From a checkpoint of a small transformer trained on Wikipedia: rotary positions, a variant of Adam for these matrices.
Each number is 128 + 32 x the weight over the matrix's rms, rounded and kept within 0 to 255. Layers, rows and columns count from 0. Numbers have three digits each.

# down: layer 6 MLP down (transposed), 512x192, rms 0.0932, rows 256-341, columns 0-47
# gate: layer 6 MLP gate, 512x192, rms 0.12, rows 257-342, columns 0-47
# up: layer 6 MLP up, 512x192, rms 0.121, rows 257-341, columns 0-47
down256:123139145125135096084112077128177081085150107160149103107100143079194134138192107092121064146111157135092122150148090132118145126095137066126130
gate257:175123127068140083110098116104141053101168122097097188135100104104153127076176114159090143119083095191177168141119106109140113174095134200165161
up257:114115162090093115139125132182086141179182143091136075125145142100108171164164145069110098118168168073121053113171128116101139141159096080125114
down257:096120107125092127115152137115153166121172080148156156104140154113155209134072172148104145097166169132088114092095081152140179109112089125074097
gate258:089108128085152072160151079167140109071189138100127140048114134120190115111068119188131100156139132127145156083138103161160113170147115145127138
up258:100112097157139138121124149122130094159102175156064183105145158126121109131161082150153115134156124209158184115160125096145167098140136177061176
down258:063138152083132110130178095136111125119108171083176123157175064086141134130128129126154106112108094128119118126101093128125130097171138169042167
gate259:095108130063116178184130131102138116157156137132142150100103092151177039150137160190153116140141123105088119120122137127140086157177099126178130
up259:140128119185113180160184069093144095148135121114125176165104166165183076174084192078094150081099087112153138124149092183150123163171076135117117
down259:116154081056096108061089078090157143098167124190128081144166110164045110111141169131113110095160131145113149133060144102154133074119110136160081
gate260:120099142183132118137073126124139112157169137194129166094114101121146104086087097127161175168101098130138172176147061159180129142107161183157174
up260:139098080089115132058111089089153152152094171164173157162124178073096122135111119100098117180156138117147087161145107146083138126130170090115067
down260:073124105145146124172126173177224136120069134108124068169171175110134133184172165136087072122064111134147098108154160138116162175077083103084105
gate261:122168137101131129159100190152170128106100137106081110152197123073188114100138179104145120168123191136106155080109123157166109172110103136117188
up261:136142133139134134088151152145172207137105070118156133141113092200087111144107137092101188145190110135093120164176127120117105100144071130199173
down261:118079144146111127139114158137144098130163108155144168135124098152067201128163144109125088034113105119125134175124167103098081145113101082146095
gate262:125073129101140163115163113063134082137134201188099133083140138151138070133082063089047125101078089124130132136171133124130117153161161137129154
up262:141152124158089082117118167115119135046144089127055150165104112108086114080120097145154159105121109131067119119162155126147148159165135180150070
down262:147111105130116150158131117125091137208168169114120087143149139097141078148114169105070134132110127141102139162103167133102101114185090092154119
gate263:100109192155123152093120119171062103122109167136079161134164099165123100161177175113090131159125115137155198089206111138158146108095120103137086
up263:155087169140152119188127110122142122111133132126116128123153130141111099084113137178108109095120151120103165134130136081050120081178183124102176
down263:156145120115142195157104089111095096118100101161160133169112063138169103173172127124184094153110177140152114140139168142117116164118154128123083
gate264:089147121154183076146090111131120142151102082121125111097073161169113169153107114089179166177113126201129069088160168146217146120098143140119121
up264:126087151082080091125113126074081141114155161135125131088121148225073085119121127199168124092157091094140146143076131155056133130181132154138148
down264:150081144119121172207124139114159141156123111076097152070196158135154161157124125051074116168135146118122114122154092112131132086082072152145093
gate265:091085065057101073112122118097124163150123092191089131137154129133103144154085144136072118148142155135186119120116118110148161141113205167113136
up265:166127144150173156118162132170078053118093159119107122081152145117128102179158112144097115163076140151107088078185166150145118172127100174117160
down265:108073132119107105101163115152135140158069134129150122096144122154123116115184207151119142124090126137135099173110115153102119140180149134158108
gate266:048157097154138099116150124131120139152101136111095143102108131153129060118160147078140151102163089125093080180073119116153181081061140087080119
up266:068099083121065170093081178187124109086117159122046088230123096133129109131112130160132184098171087120083176093103123145077171164150167060137148
down266:112120117171073066131103173161117106061088157142154101140044114148120108070096064138130114153211117133127138149158176096109142148161167139119153
gate267:129110113103158120167144102144161136095159082154061162122121096115187154161100064086161102146063130109133124131134133054138149123161126201148109
up267:186180072132148098200147140093172069165168121092131158133096154140178133114138156193163137196187160071114122166141113188161146089092096122171087
down267:156168150130117177145125149116139186140155153093123145134176131109150117088137167106105137111121123099129141142095094075110131035139158150208085
gate268:142106145159171106135093122079126111172154152132189127146119136150144144093120138165118163135102133175157139141148162204100185091117110085113131
up268:133136129156141161151183143164096185123145107092127147141163149084114139117149110117163115149072100059133124098149135125122097159184132091160156
down268:097141116145131157128171160148129055099101139123189095106157115091143122102088160089145113165182157128134078155125140146100102096120145117113161
gate269:138105107123176151113077113118183127103139117100168139160116088163105117142197142145144124144094107104168165117157147150110139121125180138096154
up269:091199139136138091172097106076079105088066153105137129092103145159091148176138106112123110125088097119122138185111127050146132130121152145124110
down269:170139139165130126178167082159194152205097097145164148128111106152148095114154137116173151155163148155152098121125087146069134163144152164099070
gate270:144097076133143107176136178152136179114149139142151180190101166104150106196146103175158170144115142086130134216153092161091169166127116116141073
up270:143159124187177157080108076144087176117157152178092094104129112176181087119060149142074224157076122143092143121156139108168098127120106094107183
down270:157128132185101090067091124105143126081104122173061134143135139093128116077153150155124086158193162152142130168108181135206205141158153112163160
gate271:127162128119112126092117141091081151132152148101207077125086140155116136157136121089131166082138132075116158074151094130128166125115168105127091
up271:168143095189137159080138155135191133082150138168091140135179166108121137164106070087123146122142145156120142128166153131171102118110155171124137
down271:139150200167101129142133101157116101158136085129175071139069132113162134121082105150170184121063149132126180064098082123171143143105131142059121
gate272:097138068126173076119138138173138181141084104133117137113136113195187115180212126104132126167140147104129134126128104117168130129101156150105118
up272:208110159105096160093111158151101131123141100062115119145169123093073081141143178149096147155071093108176113094111094180109180101180080112141163
down272:137106120113128113118145117093128131117136139167143083144075147183168126111096081162115163126106201102132064141155147125174165118187101088138148
gate273:127136107152181092124126080091173142113125106087127181092126126160140084194168170130163111133168129135127172129097067172177185143064100131098128
up273:146117081112102164137168131138149107132144177108094199144164151079105160134092195118091132081165128096131107132175135149195115103140085085141088
down273:135110111123119144133058125165144104104093135118154159143161174159103126067103125143090115087081133127099054161156149180119103108163124127143136
gate274:139107143117136113106155159103156131120157193105154072103146115099140150139112155115167143121115072115151157112084097121093161197147116102159160
up274:178133160206171165113105128089140150097158119120120121182148157160097149169075064126078142173120154104125111159096133114116142136186126140168110
down274:156144072097158087094102163121145104100087166123119138163090157137094137123058119104156179107129133123124219116115169116117146163143134127131178
gate275:114131061102175067080119129140174177162115084140150179047081099126132046123120112163086145168120195147153136117114118127124111155104164118078151
up275:156132134087122170112078109074128113142142157179190136118143114077133165128123080087118176134190225178166123102124135110132142071140148134180128
down275:089113081141090110140091053098121161099129113173130169126125148161090145131107117131093137136138155098161188080059173103102133160172100126160083
gate276:151158120116188083137101157118171147144096135209141116108061187169144115099150122076184126137136143114173192164147151138153146122176171102171128
up276:133150168094169066107205153209158200132139156161155146120081143139118134126155168125143154222088180110130113132129089118137147087082162124145150
down276:105113083079117135086169127125108133123086146123100206162090167185087170123157112150107143139155081197115160165163087156141163136114102094141142
gate277:110150099152137131191049110158100120093168154180152087120092113096147100144138085075140122096160085153137122193157121162108142139103095113153104
up277:150122101172163155165118186127159197174157143077149105074104199185134144195133112123135087104090075115147148124153108184136163099101112099121151
down277:143116149111110119088172131116142129150143148103120110151235146140120144058139096097154175118115143107160173079106118079139113147042091175098153
gate278:153137106094094092057172138089183150138138077125146124134142136117146093121165163140173090160126177085151170131107130112130106115110110102167171
up278:134121121107137122159115127116125103110123126095089182151087092136100098095164125134127159127174125075150145123105178133112154128112079188121084
down278:113147132178107126118124095150135220170143187113108094101069165157159113161120145129164157163141120167164188119105102154151149128116158091124136
gate279:147084168105113083072148123070155140157091133125121184114132153067157126134143159163181152087087131086170088164138087116186144114091108100124142
up279:056140144172106138146103166126138099125097162161102117131072152155131128170188162188072116146140069115129117124078112126112140181146118160173097
down279:154087129087191162100133060116134161133068185108155156070107104107211149116117166136158132134182123169089145160137110111181075096194093109131109
gate280:116150145105140132133163109082107143100017137144109141092117132075066115116123098125172106107143127156165133184133166139164174156117132185176173
up280:089160098148098141163138061111066063156118122147121139066122151146153153100140140114177126211132090149151204115099101141080118073163165099073176
down280:154167150117138127066067107118095149058130113084156132146148136136137062098051155187162158114121140130103130160132037134089168063130135116114143
gate281:134164152129200094095075126116109105112044109189071142103134118070130105092184128094100117100208172140067135136146133174149115109089133092134130
up281:154113192116134175120173074142094106095146125163072072098109139130094084080158101211129160096071091198140118147165152132090139148156135134082104
down281:169187051155157129127122116152120117137147153108151146147097128121154060138146122115165151165045141164141119179143113153108107153143177128133151
gate282:171090139161124124182136075170120177173108138161123061071153126187089110102155077190163115088077138160183124170119109175146133169078094085119131
up282:143103187128114085124163117121123113108067161142166106139162175170093123122118095164125108142136144169106121126054097117159152172124132125162161
down282:117133147130132127053138156075101161116096115115172144121067172115121179095077133085122146199090118178195081094102155104113126141127105089124099
gate283:091126128087157142154108111151167120140144116069130091081103118073081128152149167050083130173154076138123075140113141126153193132092111120155156
up283:125113103114162070157121148115103085147062084098112120176152111153146106133129055156128089101123137140151170092192098130141128144166108138109183
down283:132115130116090107094065072118112151115192160122179129094138083168165091134127131068169115119200123141125139130033074175153106076169091094083122
gate284:150123120117098162197111122105097082169102104111167134129071116194121087170173111129146174150110111107095142184124170189209112186114112079183156
up284:175097112115139159124137077125165139116162117098131170192160089113066197149100102086138066104173122108113148163095153136167118114170084132144117
down284:151139157145124125123162109095139161077137131120138121137145120109103167135152112167074177153082117180134127095072126065129118101187081144185097
gate285:078116107122121162107109128094110045131139193155171117153122143152122125099131075191156148163128199067062081152131136082127156170117078120199136
up285:134148157066132092148077089105146092171163145166109149164157128155129136146176164132166124135118172150038136099155104137123089137070149150120120
down285:132130190124177133156134190103172108124180160138085110206130134130039142103135118124095096143136155109124173089083131153136066113183135088083110
gate286:135167086055173126151130136173091074148102072155119162107147190199190112118107119152138099065075068157105102106099119142188109151083133144127161
up286:096077087139180103115123150136128173100145132119083097078145126072136088177163142093146150156116088123161115144073156090099133142095195152106148
down286:112111156160120151119163162176102070197140121113081155141128111140154105091112077170063084151143166131136102185093111122093143125120158111075149
gate287:070163088127078123133014122087155121160148157166136078155118131197120130137143100111168160113168110135150122188123136104117103165159144082072129
up287:157134154094145126167166100162164159084168120101151197117133141150108145123085054138126132163142113135157149164071126171139124098174147110104098
down287:129142103088062103108130173083100145113126116138164138104134167149082165100177129120132166122139085141155113131131100092143142092164103112102125
gate288:124069113083132123149176150121087105189180103153090190069117167141149109135164129114122193101081147169096169121112111126109161184155103095135155
up288:157154105083105118158090094139170147164096122130104097158132121195074129119139093134134117153152080107173171118148162088102089106087154106128135
down288:126147149125162070160061095166175185193124100167110134110181114146105140096165141124153099113175160143092140110100105142135172147089155118112131
gate289:121116100111104141120154181121158165195179189146125151133101116184121167179161114152167094154106162152076160167131136139119119174158080044161121
up289:129114166120107155168073107167103140150138113144150157169119135175051114187143159210172104079123149062119155086172139114173115123160206084160148
down289:123126141083151104126168198144193150136111107163114164183088127125025110099175180127159163163156151101146124132134134212155115098125145118086123
gate290:125113164117088110103146163126130118157087125124116127159154160095163139091165171098112144166140089089103156064098152138140161156075095126103087
up290:148122128129197112172127134165133103146181122128105098104166103142120087126126143131111090141152167120130165138065107134122208112075126091132133
down290:110164093079099138090137178127171117168114169176091151116137165133157123119100139114120078127146165166105079107144137145070127058077141045092110
gate291:059147157144173091159120124078103141116100171152096152189125158109160143111156104145146121119159138125084148138114165145117141111109128122161093
up291:137094117148121097095083137113110100155114110148146152184087108141078097096105113117080115157089112091152177115108140168144143138104107160156115
down291:072070153175097093178121111160151089151181136130161126160088113132105156102179106147125123144132119120116084166127159123119154097157120119153125
gate292:089087118098179143109063150087097172173092122122104075144099192086125159194127120135112149090095161071111091105112141149157122103128113158143101
up292:108148161119141192083089126100139120168172126128145100160117114146088136060136148146187188097107126105136125112153120084148090133110126173079101
down292:161093117111124183151097174105128137135137156145113159133152137164043154133082107133079117147059151115074134110157094044105171143154107140145144
gate293:093109155095148108095182118082069122165167124079207209102126103110135122105133155149172141112107151111116119066142083092084121140060155095108161
up293:139123123104095215172063122123190143116133123094121139147155108160126098118146092097149084090106088090153147160151180124162122167095144151114116
down293:135153175134096105134130138126179087136129150172149181149141109137132132181092166091135123099176101090102139178146150158178104136129176079123125
gate294:095118100089139075188124132128174096166170113143171094137134152169132039132126150137139137181100127123084173152141083066115135195089097122160139
up294:155181166144119107083203115129076116132084194048104084158161136175095065114114163095057105110075156062088105082155117158088078137095186143119138
down294:147125112110105098137099140154158095147106151069149167099131162154133156123142073131158167113120183106136112110160108097155107095096087167155117
gate295:100149136156158152119183173126176098146166097106105105200126136129108073166090135166153103177111144115094153151134151088128152094133106043132148
up295:170110137189106140162100134056158092123104111140134149155145125102112103164135122091122147141162079119136047145123131142102127110152122095150156
down295:116127086148185140128116094119117143107137132169100122160150105139122122158145140095175083128168103126139164155092152137096177144113108126140087
gate296:130081110109099106202146092133095070134148156146133143136097115127194109080153083134184145115138156136104174108183175082148131178117106054087133
up296:098082117087162140218136140163178102153120162128101120094132106061141163119137147115188136117075094119090179126094146158180072113112161108061143
down296:099125075138177068153130138190161176166153144112074114200094149089082147108135156116128131130065097078154233134085139143187117110117137092114130
gate297:147105134116153097112064107098157174123127132196139137131169134103124076112184133151130143110126089117092141143140154128211116103138118085179171
up297:104134078139118136181157107099094191105140113152087075105105196197119129173094109205079138151167142100189136160127107080138132116139168149085083
down297:181128120088160100148123101135133095098147164145096159155143129100155163110128084093166093163120163145122091106123127143108157166081123143121130
gate298:137086129096174184149141102116183099174186096133150113092130132172103121150095122151170129177110125176124129050137113175121174117160218170055217
up298:108096116115098130065172117137128128129084179172140138141193131168146138084108042147098166078150124173134130106126091142124153168114086132159107
down298:111111213150114135154153159134140153167119073086104142129127147173067129119152150177148055178117163121086134119075100155159143190118143094101141
gate299:103134080104181092134152131132184101089141147176140155151145218125157144122087183093113113160099108129123153185147178115135156106120120123173133
up299:183134174114190177097123120120156083165120141120097095123179063079140152109168097155170165156126186143147157121158166116132178123155061154136130
down299:136082131099092146120154084104155126114067102099123125104186154174101153078105129128115148096186098198119176139156132123130183118166121134186150
gate300:120101115127128121153131153138094113052135115149070147169146119191071136117113102114134109140070074109159083082187165147194134139150181165154128
up300:164145159087147154168129096177089111109135103077128106170107141160081167160154172162126130169079127171060121103115111169127121119132119103184122
down300:105158159119080156124143146085158088082157127134074144181130131131085106160109092167115124098123137081162103119119074141125139081037147095160109
gate301:114131166123155092110101108090165126073122127190114181068155092160187087067083152073161104170099087085174137146117110115170167153171100095079126
up301:189207182118172132089088078106074123156152146165161142142127175156138085140134182093122153152097110128137135162107129136122146156157215145184150
down301:166125158116128130124104150127194089153176124123129134177128171146123097167162065104140150147105153114190111082127085050180156188077094143079157
gate302:106108161131142133151129101115122133177073141101135094139090098106152084105143114145183164216090115150157166130159114154150140128146081158162160
up302:140133140172121117139128117116133116131095102158132117099095163061163107070139096122158091120116169110096135131151087208120168092132120078117082
down302:084123116153118116157065095112185149157095160142111163168153115118153123123147138148185122159103154127078095117156154193103129165092125091133144
gate303:178026118074172067071122121206118120117128065159136130166100077121127142117164133145104141119138135131161129139145072167120099141129125154163155
up303:119145112099133094116097152119162163150153102188143118097144162161189080149120129102090155169163178118187089131163099089145116106082139112163109
down303:087169163138085168111070135162118103128109142174120087183133101153095141152159105113158095109121108174093154115143099170104087103134137163131178
gate304:143097120119107060183145063122164156146133090152089177120186115140153109074120084091103151167100098112190167173113183126158203171158188114138189
up304:088113129166213145096106125146138105106104133081080141121115131073121119153131214107130127121110148115111116170091164122111127082132192102111097
down304:116059161108155111128055127129211071129122088147165134073108105102109116091066159093115208122101112094163141150133141126122155130119142136150093
gate305:138162105140142137164112116107107052111129133149046210064039087152201141111126098130143163154081144100151178140159124127077153154074172108127084
up305:142092137122136108145098199171090127086153138102125091169159096146162115106115124117152119112117136132112126068095121147133137100168131080150167
down305:093133108127098064129165179141060081136102097092153152139181116091168063095157108095150099224112070121167166048114103148172133134122159146130124
gate306:132120159046161123175195124089143101131146169160095173127077134095115122071130113106090107120065058113114156108118185110118104171128092102121154
up306:179180135125114110171090059145157125172209145184128125105105147127117086166141151136116124160142099157106166189123102099091103114180065055178123
down306:120150135142116148143194115129099054108191083128193137117116146137171133153142113111110119124105104103100084099130124141146102108155145124088115
gate307:070142119085174124083129121158115148178140134194139164093138156183095100062113075097165080097122177158097123138126138096094122109159109124102158
up307:153102134116075098091122108087100172107151154124155177143140126128074079047147147139188152196188124129091138158177151140087074115072111133102162
down307:109092080132182167112050145097103103167147115130058101052142184114086181114123164110116117125127143099188123112115107119168110195104109152087121
gate308:107163134090160139133181166094131149127111078103135105102157132125121152154126130104093139188079124153042165075134121132153119107121111064099133
up308:110150079143123099150132088152156109128097095173184165140107120144107175161095146084179164166145096166134115144169138157205096089115136111136123
down308:122134180157158104127099168130090114060132143138128089142132148084129152090148122098118139140167129105114106114137099109133087161089119144140125
gate309:097124115130111160128089124146193113149112109143097175169181112113153107140091113131161076135149120145156134161164131055174144168095168139137117
up309:116128112132166112115117075106134102103108101097078159097141192218126139159165115063177159125168085096133081183145060087129131152155122165131150
down309:079097105115131106110147163079130113146120143116163186155118170127138125171098125106119076140167119151106127167119117064105144100075105171184125
gate310:105082174100142192158119146161091094165090097201129136111063132147202141091109090100112155096131165078127155099100100109147109147100080135167090
up310:171121130126104129080183078108195121169186135074134179085167095099145140103177120153178123136117190096105125131167145081122149101186100097076143
down310:150126124058135150131077129123114085117152124149121180078131132186106081111097112142142168094171141129142157160126128110109118124120165159096114
gate311:085129114115158106095110114134134100171133129140119174108132105147087130070087142080116140156190130136123148110213166083143122156150098098161133
up311:143096152074086107157155090065111106163191161096123127155134103194076103094145060071078143121108118107179110170111125106065128149154134152158157
down311:163069143109138106138098080165156141127119158077147070120109169096160135113196089176179169144102139144146076121118111167073172112113129178107098
gate312:119075151062160097109153070080065169127120120119129044148086134099154126185132142157142093180162093103149148095168187185139114149138109090176104
up312:116124103145148108093106152102114106147152088187149082181105167104129174159109099123127131095133127130149136148132104138181063126175132172131138
down312:122122087104104122080157156112121125118183123103124126096113121178094164178052162122134118098085131081215070125099157088108094103124149070123177
gate313:083084135167145115140136134149100133141092059178145127099101133128121098154116145175190123133134085116149129172121122172163146130109123090151138
up313:161141158115120154130109158063115168184179136130132148161166096171140066122116125114170087193137148154044098166120170172079118127138161133121145
down313:083113080124096172193100150109112099169092166138083132152164171171136149129142131129090085119134156105120146090086098148183089140155122124167167
gate314:177088144130137174119107136140117149131127144154050129135081096108055091167062125162143134125111108118130128153096133123120102132128155091164192
up314:162137170119126090080132103145149071153172156145088131093144088172145134176102077053131076132071134107154075104144151091138052135144122183149145
down314:121120163130140098104056147127129183134162166112155132147111096122109154131195105136124163162149134122082140140139131148162149133112156166125111
gate315:053092130114112152160167119134147120097113118141102169185140125099159114112129134114120126119131197105126048156143109094131105154152089072097139
up315:083138096140086128143179144101179171145132153152088157124120101128175166143104089081145115094125099168138152134078069155138098160128169099109184
down315:169135122152157157109098152138086126100099170128110129107083081192070088173145128123157057114095120160157101099198124185150144144148141130155158
gate316:106135060158150121108172107145083147114129192143174146077095179121101149094135145165083106133112136172128103144128087179133184175100080170108183
up316:150101158140127163138161164093097114175157107078116078104125216120116124112161150182162116153060158080170111155074151110076100132104095156110143
down316:146159060120056143082093158162124152095094087171132065129150169183105078119108171166116173120157193151112155193168144117209066099148174140109125
gate317:114108116096127099093157159119172104153168080125079157180154087138122162154180090146199159107152127117090110100130085092111096139111092083148125
up317:181117105108101104146130089083133126095137119141123169140106130171093095162127144152176158083143045098134185157097102151149126146122141116108154
down317:099133183158121153161147179151147133115162133135138191135152125121173083141114134150110134154106163093135116157120040144087125091159098122161081
gate318:129162165147175089175100121085150119160156082159126098126143143220111122187129088079152173145089111115112162175077124099107124136120136178121103
up318:055134101093108140156084194117095195112129131101113080115110076163087158134092077140109171150112080135145106150073117083121086110136145159166169
down318:161152113152170131137159055103073138176166098088119157142131105120070183101115120134145181126106150157081136158130218100131085128202109172119107
gate319:127128154137103128123117128124156105172147153164109158116123153096155106110156140157218132107132142173162085145133102176101111102154186135097104
up319:133129106145103117145143125112102131131138200100134092165097107145120130110102111078087112139087130136161108118125134103128095156143071155112117
down319:118126138128149117132049145161139129144066156143155068140083114113117150066147130139141158117115149115076130073140167133158134165162151161118089
gate320:081119173153096210166074103090135129157157122130184122150132112141137121103134086131175153178172108138083163088139136119132107166103093133077124
up320:162122093191142148152113145110165126120147098169119184132152097170137154116106155178095102171081105161137152109064146147140185093181155128114108
down320:151146095139189122136072145135131075150097137062113133135115132068125085118127148121191115129058179160121095075152138185162151178093153093131158
gate321:077101096085116080186126141138172196158110136135142087063096169117142097107185132184133164058080118151102092147148090160127145138168085097117203
up321:080118144177103093132079089171126142120169135123108187117149083090174111190108119151131104121127131163114085148114118154104094104095095115163129
down321:209164154178163099132140103177141126146146152086114169178125120075117134110088157162130133136124130201196141143101127108148097100136137134109062
gate322:134101151075122099095109115176130136108137037148153069193163167171088045136135178151083131118076164126143166167171128090098108137127130072202155
up322:077083119155076134140140194122142157139126114113118155112163095120105054106082144186119090158193097135072130158109104146093136097128167102099115
down322:110100174148122107127155085099099119150074193083112143089094074134113217186168129122095173093118102167119126129142162179168131135130122153122156
gate323:130103142150109111135161129134110151128166093154129098127099171189183090082075067096124185111114069153159143169086166125108166189177097099187119
up323:121173093178143090157153088152127114193119166165159069093138157137134108114104153135075183100085063138099128083134109197101171100082076119158114
down323:137082149159118092136104116163120170077150132135152148127095090118122117108175157127160131153144149092139165202110154125135145218113143108177133
gate324:141183147158161108120136137157146136072156135084112138095133111173124090142104172132169116134135188140096121088146117118163137172111040122148165
up324:105125165152134162091134097093078175103129115114132111059112102180131123131090113110142095180094100109130133162143119148136159168141121157116124
down324:082195127106145102101143109090122159136125070132109085132063150136135108116131119115164104089082084137147156122097106140093140069148097139150085
gate325:142154082169112174167130088177158101148141104157113096062100112134107139112177159092163124176113133140113148183149175145095112169137149119116123
up325:103135136146201155135086093161148117088125108154089105166099112154122124152175074082121037072133174187185174106044125139119141106106136131124091
down325:040107101137115113156141117105121108166108111139127129137147173093148136150177158136162105171076127071124140126115178131132154160141115128105162
gate326:121117115092143118110110124085140188089169079143043101149115169141121137095171114137090115114111049091189094169126155140154094116111187081138085
up326:147145152154097140086159136128112116144160078115117126131100104062109109117103087180176147089091130108051110165156111155144137136120098191157064
down326:091112129132131113071199144099105084132105150115156109135160171167087112136111146110130142095101154118154134102108126114123098109136095138132150
gate327:121123056138062108135083071132176095128131107141153134106099127158151134164138104115134163157094080173170174142175157092149142172139115112067107
up327:162168109147142086123159112114146128075101126125137134131164136165186186138136076154087096094108141180188138144085137101116104149093162130150126
down327:192154113098166105130152074148114173163150082131151134131154092145126167129181108108137097114201112121128127069109169043078157169151103113126138
gate328:107085136123176104133127159128135164127100115111121117114164100120178102151148085097093130044095099165109141043156130148076181172076174106148075
up328:148158162152151140165100102099090085103095127126124160131144136149153114100100140166152185118121099187167149164175145081155093149110134156094191
down328:116167116115142152082118174118173130143145083121131157133106163097156078162123112130129122136139153137188113159131135188091123061108134130182123
gate329:173067085163158108137103115145143160109148113114067136125129123123079125113131081112078141098109088114162148102119183108081241113120142110102149
up329:092071150072101230159156116154167142115127110143090094121160128094107117109118149151101141116137066061167102085186140197149157081118182149054164
down329:096082145133136083116129077159114100161187133100150147067128177138085157108129156163117082123098081086157133145186142216091136103077095096091126
gate330:092126137056127075175134097135149139072139189140101080125115154148132079123138055144137139154122089129136147107108142108079134114073063116172168
up330:116137106154174140130109144083166110157162169065088110211129161148120144157143143090099164150158126112173098171184104103069084118057147086165150
down330:119138123125125118070089138104145109094149085210101103139124065149101166098084068144114132127128133113112108139251128173106093165150186104106112
gate331:179133143118099121169092102150090112196134127118186149137046077148116148151058154183127137163100126175147091108109178141136157136131143164145140
up331:111105163138120096152109137162148112111133142145072136064048134093160120111174094109136177170110128166122129165132131110114076166147189119148145
down331:088136184089156142114116128147070130165145080126129134118104149142077073167109083154182132166092099083186125128145086162073127150110129095153085
gate332:128134151115181068131126132101132096136099124133152155147102120181136133163173100119145126169111154169123097124139175166149142141119108078094150
up332:108133065098102134159176157161153116142153129147140132159154076181091123127073143146138137120119152110102170134083139123148127121096134121086077
down332:107140161155168119162133152156152063151147142182078191114165077137176158177168148095096104152082079079143061187127121074143179178147101087124083
gate333:160102175092189123120101119122170076215166146156102093136116115144182133165088125097104138135118142088081120130124090150124099154153152109128183
up333:115159181163130107128103163162163140160132076117150071112105107088110108079105160118115091201092125157192107103165133104175113108105118128124087
down333:143135094174120124133108180084134071139133133152069110105107152145210100129135087134069062161093090178145078163169147131134102130161155115116151
gate334:157110120151122105072118154128098121121093147144076118117135106102180113152072123144084157089097116102101146126163122164145139135138098099189118
up334:113058169134148079154162071123223142115153158112150111116163141150154103100118140112097135146094117147123099172129168114088145202150070160181144
down334:114098130178127143074104133133115144153147110136124154114143108165154148144073134058117114120139194071153113154085183122090141111135125079150123
gate335:114171156126113164135068171096165102103127128219156102129091149137211144114187113207113116064140146126159110095208164147132193091106084082087119
up335:089118084124124108144153144106086134114084119084155142138170107163101075080069072118135133103147139105117175096148149138112099127100125157135139
down335:104141125145161139123143109074061079153133151076073133127149116096171157167155184130103149141102133103147094091140160077110162121143086162112150
gate336:098070099149111116190141089180119159144139102100100149127111079085121070123118108105110153149123185167099152181098114133143187204108113103127169
up336:128152125114088138129155148108093166133119167134163131125136122093082195191155136156123146100118138143112141091095130164126147122065105177163118
down336:115153175132098141101172128119099079178133108109149153098165135127103108131136175120102060139153092134155116115093137117136134140076098074179088
gate337:118086088183216125151102070140117155138212116199116100120093180142107157101097147093150124182060095149177148154144137075128129121150163113125113
up337:121114116113104127134119088087166223177070122137079171089128082173101110148120153103156126200141081088173177147102110155121125129149124110081176
down337:155142154076140151166101125180189060141104107067130127142095089123174127145131134141093110140131185165140166083119083046161135077112146203096125
gate338:081123070119045118162087150164093114143163153116079108138069112147167169088180136176137166152162099075121169186130133076114160190099100066132143
up338:197130160137102127200151222169174198105155080134107142112107167126074187111133159140120096147180124170155132186113063145159112114165141211196081
down338:137110079097158143135170126137100181150163130116105085093149134153181124150074160044070117146179101103106120099124165088141155111152084132132152
gate339:146135110117153085156115133098138116120090142158119117098095196111137121157096157162124182068057206093124136099204113155200170167127151133185168
up339:098074104144125179101138089128126112103158117061133144145131137139144129098156113137117134187110140102151112142095146144143077112059100110151106
down339:096146149197187155147134179138090125107106059130158136175068133097131126169111134123118143084099118117164106074126191127144132185117075097088162
gate340:148102113093102147172166115179121150123107175130132131092134113138067117141126133073137162090131115078095129121164139161147115123090063176095150
up340:138134117085158150034179135140141160152150108092113139141163166088098092184132166116129141084086145127148166093119068175130102094105088086118070
down340:136073117109082189193159170181130138142163157143174232180145131149105134155097109120140151152164109100156128143087133063093127114152074144137070
gate341:035085099102172096093131135190128159100125156139182051135105204168127112089144112116119177188154121140109139062130051145131104129135123093081149
up341:125124089122157170065147164085107127075075161080127152088107138182139116167139141139033095060134082156215118148158160171099153141131094144143081
down341:093155056086130128139158124117107128115156118134165180168067150145171130143191162146151152106059166144133122121101082165106071125077103120175088
gate342:082138150095156076190182129075114119167134093137114077127150125131234130123104134112115196167121139158121163131152090159107173179108079071078180